python train.py --head_dim=32 --intermediate_size=512 --qk_norm=false --attn_scale=0.177 --parallel_block=false --init="normal" --init_std_up=0.0143 --learning_rate=0.00246 --lr_head=0.0103 --batch_tokens=65536 --doc_mask=true --max_steps=4630
Each number is 500 + 25 x the weight over its row's rms, rounded and kept within 0 to 999. Layers, rows and columns count from 0. Numbers have three digits each. The size before them is the row's rms in percent of the matrix's.

# layer 19 MLP down (transposed), 512x128, rms 0.0396, rows 413-462, columns 64-127
006:460456507480474496502518494479538478520512522501511446499477479476504500473524486521468472467485479456485497486479511522464449477512520464480506467490495498469497509528502454482519485488511470
222:495519524523473482522526471523511501490480495531515509503524480535496472567478537449493497488494513462522503504513525531486527522485473502497474526476510491489510503451479517512507532462459501
006:464493497457470520479506531521477488520511506503567497499492503496514529503515525542477484495505523489486513491481487541490530525495533501488493478532521524541476501500502494499516520511488480
007:460496521480516493500536486469534533515531509490504506520504481504511482501567507523496472483493502452507516488482515535491474481500501506496496495548518539525479492503536465535509500485527482
007:490486514465474508469502478506533496498517525510511452510476493479489551489555526519446534453513474428510498483522487516473466462493524523506512466488499499496466501524507453519489502503505468
053:490495492500487521491491484488497483523502505494533502471497512477497518504467497501487487492489498502496520503464510525508478522524524518490493506515507510527483490492486505483498505518505515
005:460537520483490463533528494537497499535511490498484501567487498513479504512513496454529504465509515466494506479471548515515485511521506472505508453512522553498508520557490466546547485479510471
199:463501454493493498492509519555483489547493505480447540494448485514478459514490510541486499493508515520543542513502525522518501493484495475517523522551520533440500516504561485480472496493518512
006:525552519471489565477467495499470511502513494500518483507492512473487544508473542519484569508512491512502469517508500486483551493502486525525490514510503484497519513486493533504517509532504512
190:494511531475579544512510550491457492494490507488519469529472512507456506469491491519510469540493488507524486506508482504497495507496477489505541489473509477497499513444455484490526499511509503
005:521505514457473536484481482525478482505535506530514455520473509476489542443530515521475523484495504448501454484535480495464500483475489478511515475448470483465489538486459484499482501519502482
006:478489514479478478492511474474518537487471524467457476505483462516501498484563498476439512456505463443516495511490484513465453434487501492505477464507479498492501483485525444540480475477502475
005:538486503492492529504518487462491539503458510463453480451527490545526475475527494511478498460488507503495480496528454491454462472517511502479521440465477483482512523502498504524443500486446509
006:482482525496471483468484476490500488506484529504508475509479497448493538499484514498454495515505476467474529531487510540499531455493511505499456522541476509510463470511483457494512501504554499
006:488514531455483485497500496496529513502503564501507466535481469464488533496524512524451486494517472452495512503489512535475510446491528510501482484553495493502498511490527454481509523514519516
005:531496483480497501482495497491521505478495535493502508527494482500470510441558509526471478511467486483501510541520514526490494452503530516499483515538493506508477506441531484521487501508539529
006:475533500477507453490512520504480505529488507486500544542501481514506460491512463495540466529495509532493506534456543502564559511507514502514460540537518530520502526488500477516527522496537529
006:498514477486503479508531503504460504514516471504470527524514513540511465488504460502569484492467536528492482482476512491515492548534486472494499467501498522478534531539470527495511500477464501
007:465489528460483499503518473490539501516522520497502470530474483478488514505543512502464493487506490432497514500482512540462472469499521500503493473534509523503479499513524435522496493493525473
005:510526522492513534535526480490478523531499535515491489524526484477522518542495540461527540486504521493485488492502494453481513506498484525539549454490521496507530513520503501511496525531476515
006:488502514463465469494534500487524496497504513505480488547513466519494488475534483503505491491527492472541495532509507508501462453527529492512490480506519519507490544476524420527504492487510489
219:497483509510498469512524498526497495503498499533533522517468474455528494479517525512558508545503507491457472488483503517522527519481457476503528522548474480499502498464477512526481500497503474
006:472492489525494478517497537494505500545533517493539513504499497517530494503505483534543473529517507495483512522476535551515514509522514502492477529563511527557503506538515494483532508476526499
040:493509485488505536500474499495497472515520520496527508500499512483507525501464507507498482501463514500506521495479518530485489529517517506492499499514511505525478502502494514493501493508514509
143:501496510510535472515504500463524519518485483527532477525512534498419498509505491508475461523467464515479495483480480476517526494488484491486494549522529514537523500490458532472508519499512503
005:480512509478510474527532484502482505508529514533465518536493474489481490458567479466498485467499518473524454465475485455507493497470492481489507451468514500492513544469460467515481503503470499
007:483482524517492534515450478497494477498502546525511451524464469449476541453517501509467512506484481446514496491512516521485483458491505490501478495516503494506488495464494530475525480511529474
024:469494491506496516488503472484505493537513504486509496489504489476503520527524505518483485481473495492506532494454514520486469522524535517476496479528509500528485503518502483501494514511482493
005:477505545489498515529500537506540504522528534487520465524523505480523515567475493531501465513519525490485534496496498541488529495495491482519527498524526525501505514510528470443546510459516471
005:481538484490528484540542497512509517504517444474461518500497514522513460545496485472540472487489504471464515492482524559469467533536486494481513476496509541482512503515520496512499463488527509
006:461448524467448450485524503486526505487493528497513461472496487479511512496494511530457500468528493467481518497495461546494507464492527498491491465512467513505466465509497438504516522496496488
006:545520463481483538493507522500480544504514464506483485477493548532521518485466507542513507491484511489445484504508496536449476525516459498489502462472464511458521512495495498492532506498513511
238:470496463518493475514497523468481524481509501516516483470487516501506528475523445542529454510464531483497475505508515506511502487487526502545504519515505506510493461479480487472485538459511464
016:486510499474503546502478500495497478519525502481518505513488512486501517507471501509505478507468518487499523491489516543470486529525526501484491485516511527525471511487505504515495508497497499
194:508474502499520515484475507492528483498459489475526504529524461559478512470468521509530443487503495508503469458445503496535512511499508503525547483443489513487498532511520439531518512491524504
005:515539467508510498511480535516461520508484441498488539466490520544501475502496465490549506497496489507481492502514506528547510541530469479511478503506493531498492524516480577521534485495510502
004:558508502504537539524531430491440519503499518461454482495499515495528514480512539473478502512418524518480480509502490501448463510489523529488500484476469498472529483509498506523422488524489546
223:479491493505477530450534465514532491503536506494468498514441496520494531532484493500517520497510544505531527490488461470495475511518479496491474493442512525565460495502528473479506506481492529
005:487492511466469494502550516487504516489504524506510431496494476509511528488575510532459508460513508449478491489508492532483474488493489491500536476500496504476521487501518479501519507495490480
005:517531499502492530472495545503489510518535485506494499494518528523509509492449482539545512514509503550512460502511495460537530540527516487503504503473521499474514553494483564463545511487459517
005:495479484500485538462509519490472498514521494483501501472489513498491520491502498579492439516482494518489514497494518525467493511488515483462513514492508475501502481511503511428522503483491487
005:520528527498504536521473476504453472541512517497485516540507490464468492465482493485515485509464511551530479498482513441493494527517553502478506480466524471498512553499474504467464514512462507
196:484476485530459533494504526500541492542496497506508505538533527513509500458548491559460468505537487479535504504492486513541520508492497515476519521449517497454526490503494496477542486522541497
006:514530524485512515522455483516447456510478494464475516511496482462478492483471485447484474496454495542508490484478501458496522503499539489467489494488507485492497516467460516480461495505470516
006:533509494523522559525485510495467480519494474498498522469506551502510503525436513476533507500501519561488504501526511472480511544498501480483528518462501491504521485504463533503466506520490515
167:512522526505532489547490470494501510511543476486500494524496519521458457510447481517511488529501539499486482503501499523495494499539518523491487502488484435528505524499519512474497483489461485
026:481490507511485515476523466483512514531496503489495500485507492482518511537525483513484490484507488509488534508426518530511502516529528546485482490521509521525481512474506483518493523501487503
160:523499503505519500489494480452515458517482525532483479493516486509501505537515452492517482533485503483492500499472508481481518521491532486487488521477569470489521520545493461493474519505464532
231:484480528487493508465502489485491533476482521526466484488524497560499479495457511541480498460543480464509468464489519472521469483500482513474513510498496543548460503491514530504510513507508506
006:510510493480494482491519525492507521494478544502496494524491492481519505501504507541468455515482475487441527522507528543502540468495513505502486502553492491486524501504505457467555504509545518
# layer 19 MLP up, 512x128, rms 0.044, rows 414-463, columns 64-127
214:489483509491495527508505545474511492513495485495492570520505539503492496493517484469524493524476493496497521574545446525501499469513502481469564475477486498497483517551467502520526464505538531
006:487510533471516485531496509508517472468540481505512497484497518475516495532508487523496485522489493477498465510489478482518479518508513507504495513493526542488503484511491522494514459527465520
007:515515486510473502489426526497458491512551511520519473471493511514512528520468501515529516550497528515458511496483460478531546495488478439494501502521494517501512466496502511507512499510506539
006:484521494448510479516466492457487487496518445485523475499461535484507499503470474517481501521448508497476502487475502502539498492482502487514477502500507496501507497496499550471490459520468524
043:504502495466494517495463473501485503506503487520492485499489500493505512488496489488503504514504491476506485507486447464510520485480428499462510515495492480468497450490511547528505469494491527
005:487485469526492495492460463487474479450534573464523494484485489515501505496489481519510512493482517485437493485520477493532474493502512483486547517487518455441462492502505475530518521493514502
194:503489537543471539521508468537486501479498500527539509505483513489492505458493509491500531495487550462509500470515516542459500526514499483474495474491445501478547456469500525528524490482484514
005:470495498468525490554546492469489483497455427508479481520470470486479493509517504492468484499451486501528502507489488499485516478535480509444457493475511527506478504496493471449509501490470492
198:527473504544460484530485482502550515495485510460441469514521454536519522498484523516528499517434459463530515539532479531504531489508506505506491487546515463472505497543534480501519515509458457
005:480509507469543489524554502464495501509476451441500467486474521487469494498487500504493494493469476522503504511500497479533491502496484526515463493473533510500484533522470539453491476521448521
005:474521459484535504508474503477456496503532513496526501505482523509476527519476481531511526517526533527453547479503474523529483501477508499475488522535475496505487537517515482481509499494498478
005:493503506467525526520538521506474525538514522484496541555518509528439500516521481511503493507564529534533533524520520523481478469483497553498507507524465498523468521506522497474518507480494491
006:485496502530515483489484506509490495472514467558525481510488492494539522501471502512520521542484468513507508500521481481538527536505452453473484483544503498531474497529501554507505463509502524
006:494539507497504480504472510467469473477504459516509494483467510491510511503467499522494500519459476490516520475504476495538468523479491448490485483534499502494494484544487519495494440515482515
006:503524513509515541515524550524483507556543483523512513502512534534477519499492542508502517546530534525527536504524496494512525526506461471481465494528480525535530510533499533518555513519509514
006:503470512519479517476477523524464487474549509475488477459499499498485509491515523471493503495493491474517489487505495455496476476504527436471488475490512497480495468512487439509475521513501508
005:507469498497461515499507480501503501487529530466481463468512481508448486498502505482483502474526504464471482502512530476497495479489506491496528517481497468467455456483489438508483511463490487
006:519527494494511475511447505477467491511538499532537478491491536508521551518465498532543514537501510519470514498507466493557517522491482464523500523512495498487493486526513537511527470512504545
005:464472485489510468521482468452499477468482545432504484529496491506493482516500477480513495463468492490490496491502495478499487457505528500475510539472517469475471501511513480477471509480464486
005:493490501437490503501500525510449536499556505477511479457493591499452525512486483480472556495470566501524510494506534493535443488487511506474492520509510474469498484510523503522479486535476512
217:506496466553454547489467502507540489494476520487482500506494497481527492512526487481480484492487468476483535511505460474472452529472501502472482452535467488505497524522531477513510518464503507
005:534509525518477486476521523532498476476574504572527518476535514479499526512494504504505505524515505493497481510492455489523518513505493496508519490523493514486474470501501503546511497519522528
033:493505499482487489497464471513486488503497471514495477477502500496491496483497498492507492518517494494493496504477433464509514490499451492455507509496490501466496447478502532526534486488483509
174:460464519473491532486441529490515525529520494460489515531529493523558487497527499477527561478471471525530523541521503466451500492516521556520514493489480441483507474492519481484525499500516482
004:498483522477480487483484475474507514503494532416489472445501543511463505501489495501500520469474509482510503491496542474524453498484546478508509538449528456457497482531491488464467489495473517
008:489513493468511463481517487461470480511476433518512464476474511487511489471458478479488481499445488503484507492486443471539521511490444494462487481479506485494478496497493512481493480514486500
017:490492504468495506496454480520476493496520506523514496489485514508496514496485506501534481529505514481495471521506447461521526488484452470495522505488485486471479453478509532522496473493463525
006:489510496469488450485458479469462455460510473543508500452471497478536485489472464478491483478453447478526486480460459498518474500492532478509521514492489491459480487488500459488462454510488503
004:533497475505491518497449463465477477509545547496493535477511497534495536491513516512540493513536546512486484486496489484478518477511515468538533510498458484462505485470501408547494524478520528
005:494500495473492489486438507499482485451532486476514476502478521475501519501489464513488534535477481493510493495508482491533465508470496457479477487534497473504466470524522560495497455507479531
005:505487509477508501544547479490486481507518521490511509528503446506426505520502532517495506506565518517476503497504492494487526500504457515515513482524470496510480525514487444507505498459478521
231:549515519525491498540487523499496532520476483477489439490494508525508549477510449512482500502497517537466507508510550493506517495469471490478544492503513486490509469522512443502480470520520491
014:487493505487482482508484475514464487511528464518508472481516503519483501489503514487512478519504504504458491514492435464513510486493459486481503501488476501465503452479498521512549502488488502
188:508498524498526519451490498478518514521490502495514484548472484507565464504493462462515498524533490520486576530499488477500521469475513474461472567538497487497502514499485486511519526499534532
005:512484514522482538484514477504477504516504485472498480522493467490482522469545527475482501517568561518469505493500490463468555483503496530496516475470516512506495502488474426534540540476537505
004:483475472498532500518520485475511498522498501513512503491547480543452467518481493511545464507528482505493504510547497488479543479514473483516466491511450503532477519471493468487482533474470504
196:504468441502509521503495527499464494490498473499503495502508526507456529519532499525524535497533467485514511507513476506475497483492495479472543519521501487521524501551451532475478536512492457
005:493517483421515497501462494443484482495525510468520465477441515475484498507451465492483511484489484482462505482463502485524485480476538492516494511502502505485500492492485482461482451497468524
005:507490523473491483515552478499506502495479463470454483485479471472481452500531470480455481457496483465553495504481557506487441487512508542503500490465500497478511473471473441473485476498485494
005:533553529489510510510515514542492519522502495552505517493491499492537493528489523515521472509509508507566494509477500505498487532487476508562517487513453554524518492499479505489492463504504519
005:520488557502485477501543488522511521529494515510485506490524534543495490507534518493507480477467495492595496514525529508518470495522504529525498520475522491492496496501508500490497515516478500
218:477473516545529509494505533487519522531471485509562499533518491506511493503521482507470472512514494515491494501485495542498533489514505519518498500513467489472526532524484460485493481466507518
005:485471532534496478484510474517504505481485507514474543487528496533523473494535498484513456491453485493551497512525504507467454482533502518498506502477504486489502486483488471484512504505490472
005:488466492523522489506535467511497500507447531496493555528530456505485468491536493496516455471510479503491480513501496512445488472514503542531509505466459499501499531459499493498514508463500475
182:505492480495465487510466505553528476514498472482468463496499509551540537452528476459475531498494476525511496508504494483472516471476520515450507464478487504472497437460515523498486531511517532
019:495496503491503514495468482526470489504528532545502530484501506513483543499490513496517507524490525478544461508541461446500510509483441445475525518507465467502473479476512499513503468513487523
174:478491494497507500497440512544519526483481476453493500510471472533551567492502523487473509486478529532516513544477502498494500493514481533481501453501507529520513470519499485522516520523481453
204:498442512537463513525478506496516536547503467510493496531495533474531466476514494498554536536520474526483510496505512498486526496535513540457552490544503531470481518529478501496515519471514491
006:517544525544485519515466522496485480464507532519519517512481486505517509498483523531512517531526466499555509473509482492521488528495472431487507467551497501516489486537473485508495465506510520
007:500498501495496487477442515494474479517522484518519493469512493494515496493464492503527482507497483492459480494478446472510501502472451437517490486506441498492498450480488522500489452483502510